config.yaml
n_layer: 9
d_model: 768
n_head: 4
n_kv_head: 4
head_dim: 128
d_mlp: 3072
vocab_size: 8192
activation: "tanh_gelu"
norm: "rmsnorm"
norm_place: "pre"
norm_eps: 1e-06
positions: "rope"
rope_base: 18700.0
rope_fraction: 1.0
qk_norm: true
attn_scale: 0.125
bias: "none"
tie_embeddings: false
parallel_block: false
extras: ["an embedding shortcut", "skips across layers"]
init: "normal"
init_std_qkv: 0.0461
init_std_o: 0.0
init_std_up: 0.0461
init_std_down: 0.0
optimizer: "muon_variant"
lr: 0.0134
beta1: 0.95
weight_decay: 0.0
lr_head: 0.00462
grad_clip: 2.0
warmup_steps: 0
schedule: "wsd"
decay_fraction: 0.771
decay_shape: "linear"
final_lr_fraction: 0.0
batch_tokens: 131072
seq_len: 512
doc_mask: false
train_tokens: 906800000
steps: 6919
dataset: "wikipedia_en"
Each number is 128 + 32 x the weight over its row's rms, rounded and kept within 0 to 255. Layers, rows and columns count from 0. Numbers have three digits each. The size before them is the row's rms in percent of the matrix's.

# up: layer 5 MLP up, 3072x768, rms 0.203, rows 426-452, columns 512-767
# down: layer 5 MLP down (transposed), 3072x768, rms 0.101, rows 426-452, columns 512-767
up426 095:159172053133092111159149105074119163125072109111139120110106100097124108087081160123129080070168141159147051092139165121125092084149190083140147173156108110137153107154123111104128092118106177174151160102116108109151117133148140110206119176154111121149136136134106217155071121155104112109175124135094129050103095154139151176165118118107104146120176081145146098099098083176068102090130156099136097136129098081138179133137140116139114085132126107155127110142074123141103134147158145097168110114099070119120099129097066073116199080132075124138093158117137127139124155180143095107170180110106066154155158131190100131136125136116128109106107093167148136120139152130096087115033128061126118175022167175139158089124173155093117157161130128092209180122104195140102131044127127
down426 097:135122158100096091049077146139170171134127112149106198103177128112163167100135092184110135162158126152131096204151160136083185129139057081151101157107138144111109105103115185124138121139136135133178167135096099141100172092057126083166110153128127176200158083134135167088115146159191087109073158170085143127153144117152150140135142156147064058078155124156160155138093078115130138172120047149094153150187208132162127142099176213091109092139157074127080117131171088105108143142147100168059165117137093127127093163091086086156183136099127127124121095142136082096110147102133145136095121149116120132091205141155118092104132140135138161137178152147101151103138187132134133061196173078108093090228167129087134106142160145105143176144078160124124155082075188096117126074136142
up427 105:164157129127162083126086094111175163162152135138066199155101127141094181163155157162065139143077147089154149147126107126113142162087151154119119187142126149123136133138092175081132083140119120184159136117128120125170131122108144102155147152097099085094162149083097088121146155090111132122111193115134168099160138047117149128136086140133126081148132089088173116069099113096065163123176112047099081175147096089127108136165184104132166143140119148141147101179130152095134186090140117124191126059094159140088163160120109133109144128102183161136138130082117172183080110129139125083105072170062196103129095151089168120135099057177124120160144097096150109107139132125154164106157107134183104015079079170167170113196137142159195108085154179104103176123107129108097147132157140
down427 108:139103133143153131095183104100125160155138100150123170125142066136147131169172147155165153162085098158093105143164134096099136187058169068125128120159154120151111142133163124077099155088140158181134131163140107116184151086153147115145168087078130116147137144139171126100099164091132107111126162159127089120151127126150131056108113148103126109149084088153096132111148096125077127157122137124153139137123090193130083169130097159133109151164060144128101137255151093088201126082105127138074127079137200067152113082081091066106132090165113106150116095102091223133131152102117158118173115115155164122128118099130156121079163152128145142097155163142091071110109091091107168159125111171105138091110080099095163101061074143111112129104193148047167167113037113125106116094087113
up428 101:117119096124152141086140129140160064154122125147142145150096128162102090143138156134148155202128091085210120102136154146168142114095108065140136072199164124112168122162145164123105139149126112102140112111125070107084103163146100107181154161131152115143109163155127124090174110162156125127071063186115133053120116120199105131120197119146153106116159126145110124064074110122138126109085163136130106200200111143180132082091097094178159127138152153133090168119183094147103088117139129121131052134145109120074124111099097158104177166136158122065140118156124102144165113162136105143092122124126120119138138106133125145082111156128139142133178143097118082099098144068141177173170178161090117168125101181131182067099183127087105180124134147106146154143143073127143138162186159
down428 100:139129130126175096133166159103154103112183117143196123155113147163139147104092136099082129124193164208144105162104176170080134141129091112078145096122122171152151136100154138105181095150157161072143129124103175120092045092118152075131145100143143148106089147131056168119070130118153135145083077089125092113141137087098149148164150105149149159137183177105117140105102098094136160146125177104129111182172157152126165143147162144097129111125136153142048151209110135146102180116140170053133109165160071152113115098088144146178172105109104083148158111143102151105198055141140123147102113135116139180121160124104192099112089132084099148135170142137134121117098135085155085091132136125158154105087170185132068076097127146127165145120093122134140154106128179131098118160149127
up429 098:152141121157128109126123098067054140117138095136142073104106167147161112126136146074145106137184102099108139085128142096141131204156136160126100182162077152079139154135125104146144102140123094089074131075105111142097144141085117118123066124176071107129103113158163130119080123095119096102139138174131096092106079102198146104078142145118135071107083100157105169151156145111178103148176150128148108131069138121111116124099108099100167113148150096097104155163136163090137168109126139103146161120077125133154098099108142152113083070112152096123160155124105136086157060178202118140140140151136084137144118125157115134136104125098105114137165134139167159129116169121131097130124115123081123137102134152086092148092122117144145133098168171108114086134162172119110195119174077
down429 098:121100079103158156109136112122093140137159127198148061142141130143079107131093166100114076134133106147161124095093128170136136115160123081112124143184128043143155134127062089095128135186123125133142100138127134134084127097107137077131132112119130148096106083197111132098123051145108109102125128120097148100148188182071117136102129128120117142116077134127110131135118161170120117123152168097072174135184114156103113133129140131088145148105099176204103108094115138165117106153114157076108146087111126132142167122137148136160152140150088119132149143136096151143164152217172203143084130093178073115132093114093113122115155171134114170130130106140099060141110166161157098119155108134172107134106072127138083141156127179097165120117199142154143112146138134136120117140094106
up430 100:128141122162130126127130072088203110167152101149142123176102121131072131121144161144083137096114107145141126159121177153149110153094176126123119159047151149155134178180145197131175104095093134121118132132083142086123124133125159112139148145162093136102059121111193162091157097152108130107137099173063089138135151130093132019105175108153115101044136114124197107062151161141129131156118096143090159116174080119129120163135133100098194155087121117106107116103174209083182120123112115135138144110115114109171032123194078111142060097130107123119125142114110118121139153145131106109142121071114103141103183142193157116157151122146099107186117102135059101145069137114135121110106132119142083123109105084121113147138178112133109104101111124110091116178127142102178156146152153
down430 096:095154080096086083088158130148131152121126120129156157187186096133128088151152132091080095114091124122124107140157151187132084068080111140123124171104099159158123101118133175079078139123133166140171141083085096134165156151118139105108171140139194144059111113151145108152183142116170143201148114178155172141140160113168131089140133095147115191183104148135099100158129120111106101097113139069158101098182128086152115110109137070119168160085159125183176114149203148176123142086159151152113169154179135138133132146165127116166106139116121157138089125088076174130150126104097103134131068123164129143087126146126086118154132119190134118084134120161107105130097127068193110141199135082149101130115117061107123134144081150081130041141089155033089090127096131108114096148064161
up431 095:108134118126143157150152078174093114102235187217191129103152172162160081194169152111080115192187094134118075181162041112098133101135190150102211125110107117152083137150150143109052085088156160118107113163127139086062140143110139118134164140112114085143106122139179148177183150141105110105180158115136100124125109178100125076188123195134171146102118082165144099099151154070161060191080129101150129154074118078142141156149114089112207110098087150203092120096151094140068119085155135087147115152089133087126157117135179118167075127101149146172092079075145111162147128124134068085167172044098098143083142201083149091125189147146171151042174080159102117097132144149125041158099082123151128097144155102124124128170110143131093188174113087134106122104137117110159172069155078
down431 097:184104132113200091146119141145131114184087109157158121106210069140168203151145154160101124111116117195054141175039166136087123133171100125150183160157144130141140150136162100106120146087053144122144126101160175100149096137143133121118191136167181126159135207173126112166101196036117124129149190127086131164112151106128138083104114101160152105157151151154182111116115136093109159140142087189115151110113174165174094162102158100159171157158143123127157130094159085100111146132138158147083127132188171113135131097093075100127113126137180083156088123162141147142112127108120126116140108139109107165188155142143178171068174177153135185160107183150134207158119140112103114085154168157140164146079106114134161184125164140188103135164163160217184161102149130145119124119190145
up432 101:135122127061121122102102151141130075091096102102078106146150121097150070191076148142104118144120062079107123080126107163164164124130146118107115164156120113090116103141163133140145155164080101113193139135142111079137099102125075120166128175195142085121094154157178067099148056136130097099126148129091110070133184140111097095164135187116194147139146168121117112185079134070068103148142101103144091134079143115137134114110156114176198119121136176121149084122088147076100148091151160062105117141111077163150140093092131092149066131214139099172154106159082155185108123144128160094155119117171129140127201130185098096075092155170143173150143168144070072097144109103091164145143166124088113114078149152045105084136151136084090113136126152117152204099113145150109141155113112
down432 105:148070119160121150106091124123117132131126175098129133104106134077056129097137156116172117095156137114098162087134115132135123217109137136144070137129116117143108142094190095181150190152136085151146098129183119141115148179134164127142127126097076195163148105099158189120093072161143175186159065123168131133153187118152133164167183192129087107155145112121146107076123112058101161134182120176211152129151158127178091122066074115153084120156144181106165073165120174136152072120097098122086134119111160125226188099144118103081110117201092143082131104138128137175091130104113158155133138145133114136137125081159119067122105096130133109111179138119146104121131081147172121126121111144153126129129203076203203176079101109143160157138123149141151094070196155153166103095140134
up433 097:130182157141071108132146096083127099172098148097115153186195191093130127156085120161132149087111066142075065119139072080191163098167061080118150127164132159128120112095162114081174117094130146170082129113128093117178052113130116153093139173106145127148098154121093124096112185155159065179078190140082073110106177117144116170164097170163115116121176104134153133159132157118182105096161137112152167103085137079085120119098103123141125176105106197124130132133080154154112149102094150105101157137130142138095117127139089112194171108121101109205095122154147137109184113129195170165095108085166104112110122114084129097125150206136144082163069134145137155177114125154123120151159164099083143141173123126120137115068148152128153134089125118184071155069130150158185177101161161
down433 094:145136076077175131171130167110154124137191120070112088082149137059152119093144202088154123144106143121186104170124193140143064128115121139107130141148110151178138116164174118117118091174107163152099065099168172119155150147108143072105100077149112154132092163150054147120176145112133076110118133157118158139109128127102099156086162156196188129132198173152127128155106136142069111147084128152116153138152094106157150163109139179119130133157154125125195127225095129174121110082126107136136112116144117153113168108143153130174166112134095137094088161149096103120109137174178171135109138145099052137110127122175044166096051151054112135189119109155123093124133130058190141072126092148131151090127102240098112129086134135121127186113063121153124157073094123114144152141218130
up434 100:073135078125094160158116150119108084088157210179180143153092100069144162191093127110090157085150161102072175105118077107080150185184187096107122002075096124145139178133099114095081095100063108122102098068106117118113123101155150174117131120075145135102138093090085115149139067122109117113092104122108161171121175116127173162157141193073140180084145167111156111108086146141177109148135071049179054133173122116164121086070114149109188109186108098177116075079048138159131101134202113126161200058073132116108132140132171103170161118095109098171146104166111133124141142135129137150145095125111105186150127094145097122125101113151176129090097147091084114092150088160130170150093135185101101140105113115145128140209126142159137066173093116116136156174128080171155145147142080
down434 105:175087145140116147146173086084210165167152090133159086179156132132097083132115098145143163136071121154092095110058105125202115110127134142180165138151150158106109104109126111133146163145137033159184093169088121070124165108047152070076092104133138119154107134101133179143108159122135106084118136131078081100124112144108132098133124114143084146070147142137138128121127120137131131136136095172092162093136110139098133165119092133160171148175117150120116116000137052146109115152134117155187111091135143144203107159115122182146128080156137147065104159114162176114129145157081127115107166096160098121110138107132194151129104136151057112117138116158173183128195151200149085123139067090092160170128046160061162165127128135145128117092179142137145121107176124097148154107147145
up435 098:140114078114124177074154111085146123104190113101161125163142134151087124120126161121135171085053113132151190117158094097136112168231202125169133116183107141128184153197085082067160087187113151125160110104133135150120092155107101112092140164144130144207167119146181134133098100132119141083153054108106077152122166138095109115091129136104105082147128122102161112200151118151103097132132087150056176149109088125089129112106192125125125092103184112069144123101122098112074152153089141112128116215119142117111089165180101144078070147087108112166062099142107120174086181126138133115151116129106156157168142152130215165112115174149074127072068114166127153132131167189124145091168094172119116163151105151086168126104116139133073098141169106134130134066102112115170093136170158
down435 101:179145078092170190133097142123155082093139122188147105086108170161150078061104173080122146092101137085116106182149135073170187190115133100073056129122113135124096162157145139082091122144153168148146066150174198110098146106137104072102142104048094153134141104125136086108223132165053142128092112117155121106126196148156088103163155099041127130105077104119107156100104109099139161121152075108156123122103141095184150177132161165150107086175124182077125095210179064083152183173136145090160144110134121065106110117139152087166139127139142160184044092120055136088111138096159123143136122146097060136121160120144113059127153101128116109131175070118122083100097125157153141154191136153093162121090159175167093144177104122115144136103108144177143132124154163124094105109129131
up436 102:148093140117163193118126082132131152124172134114133148102148132118146121124062108134122123149157182124112091095085096148141159057183106173126082150134109124081128172173119130136178090095102163040193126159063145104096095165120150103079160066140178087086077116124168145109100132109096096119201147135130163136148107140130128165130135129106138162080089075107146149134144166066151169117148117139078161102164123114119185085136169084127151125071162162111141091090101109154143111184112104132141119092183143066145124111161144069136161117172141086073132121135187060140101160097020154108130090142102108129104134124138106140176110096084101109100103117117166164084115123115086138099065142109176104098167082164110045145131150112118157083116094124126139125183104116132149071121145126
down436 104:133136138138139137110143137126134151091176156110112186073117161105096093155125160084147148167176109124141125112187116131102123060150147176089118133177117136097202147162147118121120057164166118042112121141183176073099124176141174113100097081125119081112074142183107168091129201128156143133114128107099115160084159145111102115172097077106089111137150167100129134070129154170066156117069192107138105115164121114106172138067094139115081153139146223176074137149155090129128141126230119107109152099155141135187145112154119152074157127114150096159141108133151114162093158125153153050142135130021112135094059156121140072150086107071082187137165180170126133149117121163139130109120137137131174073139154163151059074146129125100185095138102077130121092144132107169141120127124135
up437 098:094080109088113128078146132104177097141140137132152128130120124147089129152160095136134105141137147135102064189147129094115161119141174131132157178120051096096080137176132164159132166123092125116065116084148182146144144154113105103123132145152105086121114133124117134197087181088100130136161165058106107160118184169131127121133120111137132133100215137109112160067165134126140154104139164137112103088112165067142131152120103108074118094122115170151158131156129129101242093173144156162180138149061172170061150157146097155153127165138161113168139117161099122143155082121149141132131092137150161181122157114119146091143112099088184130063099072157152218080103098101120119159165090119154150129093083128111116145071057089146157082122101087103105130128145096086090125220126113
down437 098:129140105143142156135148129125164137142137072126170147113151156143115131134153085136131116090164133077166137185116139159088120136094105138152060135200127142146148109188154110065178197149151154140044098113164172139155116087114105148100143160168155123152122090140163146080139132092170141061080133163129104111114142171105120085153136124121106116165085078122097062158097158157122141157092150093123137162084101096083080066082143148141153034160146160140141097164112152162149155110079118092107122061130178149121103107101108086106140140068101142089101104130107074143138147106145093116112095150105148180155154148105155116108141121135105172159148141130099122181121118110149129114200104104105117116112137154155133138130121117132143110124136097135150133201109169150122125114176127
up438 098:089182157135053115131090165134127037113200146138076135149144074141145091166134120204179062121137175179087127084102086147061150092127146124101148180100066096119098174052097174144115158133108166102124165162101137076112122117116112145207092093096141100164116100168132150133106131124134123186114125089123095085131117161122149128066128108116082105155160098111101098148134137114097091101088061178126131120120115151095127173118126143168109113141133137111110104135112133085109174121158154145111117141132150175098153174135127162106130170187138092122044119145148165114124163104131187111074128137091133131134149113106155122157098154143131113147121133126101149110097100182108096173141098219131133147130121161142170106164171146142147134135045100146147106152188172106128113087081102
down438 097:069097177169075152138127132139125103077133145145133130139189153085117167211140115165121150169092097100132176103107110123100117142065201168218156049119119165122101137114127140090166100128122146147204164172139117114096076118146134120097129118149126086141125125161118124191129155090184123152074091164113140121160116111080149150170099178149169139105060057110135094091193122127141106195123187171095119144146130111133122098121081158137120137132130179163150132108128149100145127084112194153145103163200072088090138160176129196155161103089145179126149143114135159117120137138141150110105094102066122092113091154129101126128127146109117130179086142093142132120131161092161109082107157111095158094185102105127139166141144124142114118098132149189047079110163142114132101088133114
up439 104:152127068093155146152092168119130165135108110155126153112081154161053171144158091154162135098120114106142210111155137145120117199160084184149170141196070140115142095159149148074081127089138123117070135112137121133132078122174053129181131105124153130135107147154161137135125084147176129132122132151108134158111189122179188138134146104152118139133139120100131067131119150133092155160121097106162157139113144106136103121110098123152063115060148151115136131106128154131160123132150122092149180136183104126139213127122132091170165076160145160162110109160096148156105105141123095151198099128125148152096170134122181152160130138083081141227112139153106149135106120115082113153098102148122130132197062123164099107078124070120093184077145139110162133134156091128123164096085125
down439 112:111144153152104134194110152161143184136143170135151149059063076176079146121188108159139128146166133106149136162151182151104097135159159140158091068103124140136163108118213138082162102156145142131149112120163094135176159073133109123126130125083207198128152151125155155166125101093152151187129072131157133060176092117112131191128109109079141153148150156134140091086116108155085128109105158111143138147167108145143103148102120116183048106160122145140101135055112118124130135124134081143115120100146130097085200109120112101158160129082175168085156070146121104116090184072141129180131091128129123106149113137140108146151128167101081114119117111072095143130116097143127064043141091105130135123117157158079129080099129117122126136054151120168130066192159108137085152166113136
up440 098:069103123153125141116175145115086160118135082132146087136151070061173126118089143168144110137116106153100111135134100119142146124149142105136068149149094121132162079127098135166114192087119092116104128065162142113108098151120129132131152107103141154132120102179150124135119147126134150136087091074079192121106128119171036099126072098122073151125117148158098105138126115186154139105130073117117196174106120156108146146126069135181104206118124060065085105178173162115140168144111109119089163125150183123095130120115090095204130122117140157143137045117163124105140169162129147102138191129095194203148128061115168166167123090133166137059156118165100082135122181151093111114137158108104139067090053129141090133140157102209138238162102110136139150093076108060091179156136087
down440 094:089082185137110112202091174142104125103141095088116088123147152060098081058151129072185138076178123122148161112097167152156093134104125124156124128178116126106148143108090165225129117173148102183095153076141163124070141118121092131095063136156150146205139074128114153140144125106128092075074151116127150143124110135136134101175131099128157089116111088152183160145129106103142165167140069153145095135105113199089102171112188161148113079143133166168098087188105122106105125106211141137162170100151124141161112169189141117096115104134128117151076088080095140093106149129161144124189124155091107101104153091131114172108096186092160114081127076111097147087150105143149095176101169149114150093121143140113067203088089148135166128122130111124133100137155096125127080163115154
up441 099:162136068119157169137145131096132132110102122168113117134106126101123204155133142154071143164117171089137168072122125185118060100073083147154101144082086119167183131132198168161165145139125096181130166081183158178135109135181161137157106149098148140114145120142072154108104157141106146146132177043116111118169140098135088148089132123143113121100116123090160105082178108139088079113127081189122161124112109086155112103116051135084128098105154131112176153138064129111105130094095159166154142105177123162165179180113109106123120131072164115123098148111112165159067140145152151091111169155146116130140149136172185134197138130131127113090201117074140141159133074115108136162127154076111144033109122180140113169156125145136132135140117117100116172133150161120119187145110202
down441 099:175148108125138136144089187150173168133142104145163084089140152091175166093144175070138132164104075112130108126111105106154170124140162156131041096125108137140136087104138157144141072114138141168090142127165190156119113162141140091131127156053120186059102138143092140123119185118104104119137138102120121132164152120096115139090119075168146166125159142170101153121149163110126110169146144126091114095104114112140235130108169179091173190111065121122095122141126107133106072091106172150181155199104130110085112110131146157155118118105112195066194134088175044116106160144102084152159162093090145089081121104132143116125082096138128142089152188092129107142140115048111077114127155099144169158158111121106107155086125109172118202185095140127120103122144133052123154075160214
up442 103:159155141119113068092113132121146171107115106060136184138113128137102077181118112131167185192135150087171142148105171101183142087154159117134103122121104091085083134140100089191109133169096088119116139114105103175129108134109067172097125181147150125172155135126153111128146161226062107113177116161053156127167167091117065145171108104101104128119147121150112096159162144094140163126149107106173134190105115108104132069167109183137143149146185135154049133177097115068170165132106116106116080125105078141117168035090118174166104115131155153130171152108077169111112208147103156153109139197124174091168172107103173138139066087178096147153112102132121074123087135155162136155150184124124053142181104095139079085130155165138121119152101098120140107106132123149082155151215108
down442 105:089080092114105146113176206121101154144094161107123140129138140126115176091114117073156102161179128170128155148108100156068171078146144100165121144106116193090133128124159166167133191131085132140158168094131119169163165138147112154111108083141098154102121163143146111145110169138153140111163130123066092152138085081092110109143150078125130110099110127117139182113131139123160170082110106140117115118101101132104130177094131150080201106129214156180113136187171123101152159147099142131112154163126137095180123112148131151159116123120114171088114106107105131171126195161119126110094105147146120163151090090122127122147147173194139101143123137126119167165120129169111122145127118177152101121157172105056108136191143113125132125102158195144209088142090179103074125153157106
up443 097:136109110141142094102160149157146190125118126149108103114092129117181123133136070073157150183202104128143121170097107119129115149168134079049089122092115155131091168128104161165111210095100100164125147102152122116109074118112080147084138170149102169099053088133115075125051148179137111151084119140111089098118168149099173149132112116148094172158075115158145166136122164124145123161130106097167141111117077136151145178165116140151125143107123148200149142043134086111214099140177103127041099141134149068157103057117124166146173135081156155096055149190100092118124121170140078084110114154134072067183159112129076165136153137143126109209150126089153126096093052133162138178140080162150168134128157081156157145133101113117064078147167138088123081157122164145119079098116142
down443 100:186153132113105168114197124101178101149162106126148109075144135167189146102157056057144124069102075132117143140119154105155135118143182129081128181090145059076128136137182081077120117132102130138077124175171140074115106111128133183076094079159131159114142139112102139150138162044140067084085170145092094054152126101129110167148211130126138100115132108076116068156123130153138097109105094153153118168141041174130170104106143132132098107166125173137138109130147127169135167156164070158079107089131163138123093088110139151119139086151105183104132135125189136080155040160162145148122076082130135121152147155156103089102127081107110157175081164124113117097115131166128136171172097120125191123098209197179096123115146119154176152154131091152146166156145147137127116130165105
up444 099:050107151109023122114121096108147129111236102130153113085122150138160128138160084134180088160100168114189113116094076112134116107183144105110110105191173101135134109212112185123131148122164079085155125105175095211149145104162155153180158178166056118099035141103137116144112176114119116106119106160161057103114107217137124111145143123112142145190054180119135067164119127124121153196137116150115093101126122176161092118089111117089135112117074100091145158199092112118083197158152134147138171142128119109157135086152128039122155199157094057106129188135180145116166127176126124154132169150152096169064111148148088115146137192159130095145095111121143185193162151171110051133100168123112117149080154093127110083145119171113119131161160116135146137116138182226163112138142088
down444 103:138140098167150133113118168143121131139063175086156114156164066113116114113158144159079142112155153139146150186147189089106094118142100180113178103077098168103150136113132097118141065141147151134108127104146103117124135129124113083093098075114140138153165103153155158099129103127156119138133118096126154165148141131111124155061105148130124105123113124133141131119119107139129168147063201139103099084028144114086124178145116127109113084136085176152123096041160129118152145069130116129154121106149106159169158176123118158128119106143156209148161137133109108120077099077136104076109090100136160092159095134168129094112122149134130139035113154087137055119130149122130189110160114181160112116106097137186114138142122104062152145044122099167159037123157064066085152132147158
up445 105:165163115199148111100077188115146139167161078076163094190157102109149167144098172105120145121143132173116140106130153116097171115099121170125100133180091161070130180116138171103138159087147094136118091118128139137096079166131154117110119176091123123097047184102147106098107108128119167066139162135128194049122131057097115131152147201092131160065125197132095132109101182155141077104159114120147119168138129165148096136093173110138092121163104114092151103119134168133126134130143150160097087117126108104124097145085080097109165115139110125110121154116070097146074087159203113102124126151123115135153130123153119092107131158098142166161134146139122159095168105138118120124079157066129151129139121156115139162091097095146149140119073133114173164156110089122128137115104177
down445 108:183155158136176089088161165114160123128103113138129114126147144159133130093112145127163134079112137081119189135110189088137141149124136159152090116109055054156120131127125136161134198140137128087090071197128196139082117136196163078114172152076067128181150136071127096118105155138129087123106091184198136111128123053145096121082154111140166158089128110151180079132114137152148128162164146163171099064067080169139154123181097111184118128108118121147183098088118156138117052179184131153115138094084126194123132102116130109121082047189099122128144118142147112118120125175138099061104169181131152161137107121160108194130175118134107098094130154102139084104114142097129120096199160173164131097128120158164171135116134052164182113131171132134109134169162129099110147154204117
up446 097:110166093104088125172105090179163155134125094091113134114185144154135116147096058085117081104161073066140088145149135115120101117104114137115066170096137053079114141161148156118105068172148155092128097157160115132157098154137121089162144132137085153146065061096147169142173191148103102121112116126144112127139211125131136136104153116072163162074140114139146081139133158177167113130126093085136120110095150152144076144126126200183144179082174129089129125122075114097127039133175116155036132118081111130141207139129122150114196086133105155152145141140125113055113094148157059145198122173092128112101110130146200099137126074138120159123189131179132106088144146116121115117167121129102100162162131132175110088105115125098130128206078094088104109090121132129132110179148094
down446 096:125197126166163124172089062152181118151123157127077137146103187133216112122108183110096097181137084142100166103094100126123140136118143150171090115122150173113109111119182106110129148141096208120138083137065143122166135142160104105123102125087127070148138118129057085158173101114107124099156121109058121147128155132155111121115193099049152153180164190095161085131135120126147110183131154126116100087176190126140132080157137144154138125116171117100105223112096125096074154104141147125069143095190125180144128163082116157111135142191095171079143129120125148123138082158156140198150100055082138179157052173145100131144159183135127115110089169132106151078112134108134130145195144167093112109141130166096109169107127071127137173141125158108097114081104176113099181128114082
up447 100:143124142179164149094146086110090114117184102100135111109155068083080128125053097105063143144129081084170188150110096106165140121144122174101169181117185102077158098086085090139166099134152143101150154173128088097134080137129205175090136107086142122134145074121175153102125137129127105126197068146137192144181107143166059081127209164167097116095133153130114043160118151184087154123115153126154059123167153054106157131151117070115119197094146146172202187125117103105083129157076157113082119191106123137134200082131039144041077171188156149183076073139085119122140157136163156144128135131100163146125141124143115119156161082160121090147085114175107114088154086139078130117096130073171109143141171080086150100136077181049079141078123127114105127146107115150113143136110134
down447 098:111137167101097101086105058079104036125111052112167140139106135161105119132090141122129087123069139092091139128109120127125139179096133117100135161128090095123093093130128144097069155121180127158087099096133171125088163092091132140195137134150126120098113123152151065126170180121139166157080104096156172155167138135101097114133137118121142126108144179173148126134121146135127128077115148112182136115168175067104127074078130109140141182094141131161130159140143120084176090154100136136110096144140128134082119147168132111059155080133143155157135082168124063133116201110160125187136140144137152159118117127090146157072153102138029194143086161112157146121146102101153137054118169118144087180089086026151115075111140134134134156153204107113087077110117140099105109118133100
up448 100:137097133126104128184097125148067156102165102098080133114101164164171141108080142171119065071143119139111120199147131102075080120172127136169157071076216089130083098108116164161149140072193104138173137177175159154128153155124118167093110136129128158084159122114196080117118183134149125176176084112109074155140102119146144157180091136062064193124125124146128143086079091148157151107150088060107131104097095146166148161126149119116096130120112162136064147144173140131166160102075100062125156148086111103130175106150144114124158125130143126095146162139144109090176111108143113143117125153150044174096164139069177134134125169098076142151120122108129158100133165057067162173110145166138161184119142086172082119096167102149110094127167091128125111145131089143106082177204156
down448 096:128094155078170107181128142181099141156145121177088163120093189129104188165105125155118207151150184147120181102146099085109104143136098155087120086103103130110105127106135138116113088116119105145147118068161194097192203149077058157132165167139115149125131117124104153102154156139141151115140091149113165156137109108129113157125142135138100174114093113099104143149135145083151135128161162148095156097084121107131133171142131108082118090131110134075092124112144128084173133084132145099104151117102087100127083198123143140153134112158153131136185167069162108083115170088165095134175094193139117107104149140161175132099171124116142155149106116122108159143140087104163080134191150119138176164119132130197109087118180124141120129157145107206159171194175137117155109133116136
up449 098:120168138107085113143107118132109096149077171124082123124175149106112123184138150131083168117113069139121210098114113136130159136096153104138118108147085178119115014139169128118137149075092125149142172080156129129156155129156117128133121122134081107101153142117158150054127128129102111079099134157071146176153100125115138122134101102114103164125100138160132104185125092113128152122122103105096112177131100133138131115138118101135158144033146158182113145115083146107157157067162191130134141134170128147124136145112112118129147061141091154084153127127157124156138124144119136153141150081128111114155079105100152166101134042235087120107119115174125138175130125112103076128177136171083148151160129146155144078165046121129140084095097094122118092223180100159114109167131134
down449 099:151145191208067122106085122182119125058097180175164154118075218145119155170156124146176177120098093110084137109130196176172182163052127121107106179109126082084131090152114157142131101113106075114086101110129187134189151139116158128121181164166137112148154131179100146145098123089117173122122111107121177141146197133103086130106151137117082100140108172125151114182170139103112118153125160113158107145150112186087142113102166140098130171118143123132145165095136115144142162087048140117094131147091119161091171171136123140155102101098141080115196159158164124125124167104134133091081123099109094153151121124088129162093183141090147108120131070119114087084144171045130130156141162134159099080098140186116114102161136119125111157097096220103116121163198127127075177181120131
up450 098:182117086141072156136125144122187144120165133104144195152167163179091132136091145146138092090161130062172149142112190215160186138110184148136168120140184134138109127120151199130151137061105166137093110157081090150186124112153198113137162165132142062114161124116111099126146152083146134166066140111071111111177105159160128137099142115152112120147099189077122071160116096126188173166144102135165089143152087159102185060092127172162160090091148127153108101066110116171099156123088123148117157078114145095186141117191129140131179142149121109177121057105201186157060100108165098105115150146093136152157133078128096135100125118096094128148122098145122107136160120103127182123158136121127145129173102151077187148123106161110092125142101170070182101137166143168178125093076146
down450 095:134209081088133143105169107077148083142127132130130154131088144175155106107086148131166179073130119091112073140141108165116082061131122176188151121123139141128146073122165090078119170132126118096144097140096141122158116103157148109132122145158076142158090099104127094129079124109101115081127158091117099140158155142092135176130129141086136189104122154119152135068120155110089150088125116167139121163128153123118160134048113097110127181113123161137089138000118125173164130189099152048072100100151194134125133107131104078115120138082130137168118159064122066111143136204061090093139075127192122171162106115131145160153128130125137134146106121153172101092152118169153176169150132101128103117090161200122089081150157125134137119146197122128134152132136177181158116139151143
up451 101:143137139108102139170071102125090148088098170143176139120145091122184114101117125159182123093143119133141120091140068168096054091100086183146118149123114154155102136148129138129144081146108147115077117147123141133121113115109133139174076120199103109122126119085184092194133162139097099098043101146111125134176139121056092121093118081119122115163083079139145168090072164134116145149151104063060154115158141121135137122068151068196136105168168155162184127092112101097146169138149142123165182084136160124127177092112088084180081113155130106098089101156080142135165197154169154133135189081169133148119092141159169104149102046165134168122119144144119148137199171144129123118130140162136190117069104199148130060120155168082135123145171165118125161160129134136086101089139136
down451 102:131136117117168074107113097157155128134143121141112178107144081108096178115102105068144165177077107154136130076172102146149122131114126132162102153178192095145144094146121116168156088130113196082136149136134134151103140184149123162085146103119111069150144153136177141157047136136109167173111098126122187123180170120147157107149164149147145137121126167203167088129138080115048122123121151171112080130146068095126104113165122142105132127163181122196106119203135127068164109140083089150093120092105180179104092159123063086132080035142124131099193193070130090079124130087118115088090176129166186161078133135069107146097107095135115162123117168121136111090094127094143146103116134136171178154154166109154070189103154160181166108140088119125134135085131133169033172115116180
up452 100:116152125134079206155142096124092134131099137127082165083162059159085147125082164128142139123141056105101168143133051074126161084095163155092183170154128095103121139101145111130151180157094146106126150129196099150123130179151136089160098155126129106078100120123142168086145091096091077128170143133157166065171128153167139180097081115100128132139136099145191159091083069125120129143104112130174117067070109137161145109151196110175110140102112076128155079158113087144119132120100091147148096192097083157133135159099087110154103156155092096156153202133116106173088138114156056140102088146129125107100142087173057155110115109130069138128094108124167173080135166115135152165177137090128097134123154100202067115157136155098150120160133128105162041105155131090164135120125165
down452 104:104108069141075142115171150140098117088109084079202102174148084170170166131119114125122096113136156099126187081115150098191121068139094113164182148046121130215138101139131101134149131145142092131103170150113118098152161098171138189114150152082040126135179110176123116164095102176141101055161095077115126137157119187151148134153061122190164092171098114113151116089134115095096140158097123129143135151085160131062146082164101143111179148098048106097104148124164128153098141161093114124126103173150149109102093131121089191157127133114124191149114136160102141160111139085154118132097099054174106126102216077122136129111100143116079150213160164189093099106169142058130073140136145138101138151085097121175129125066078159099156135094130120113087182186161068159103149173161166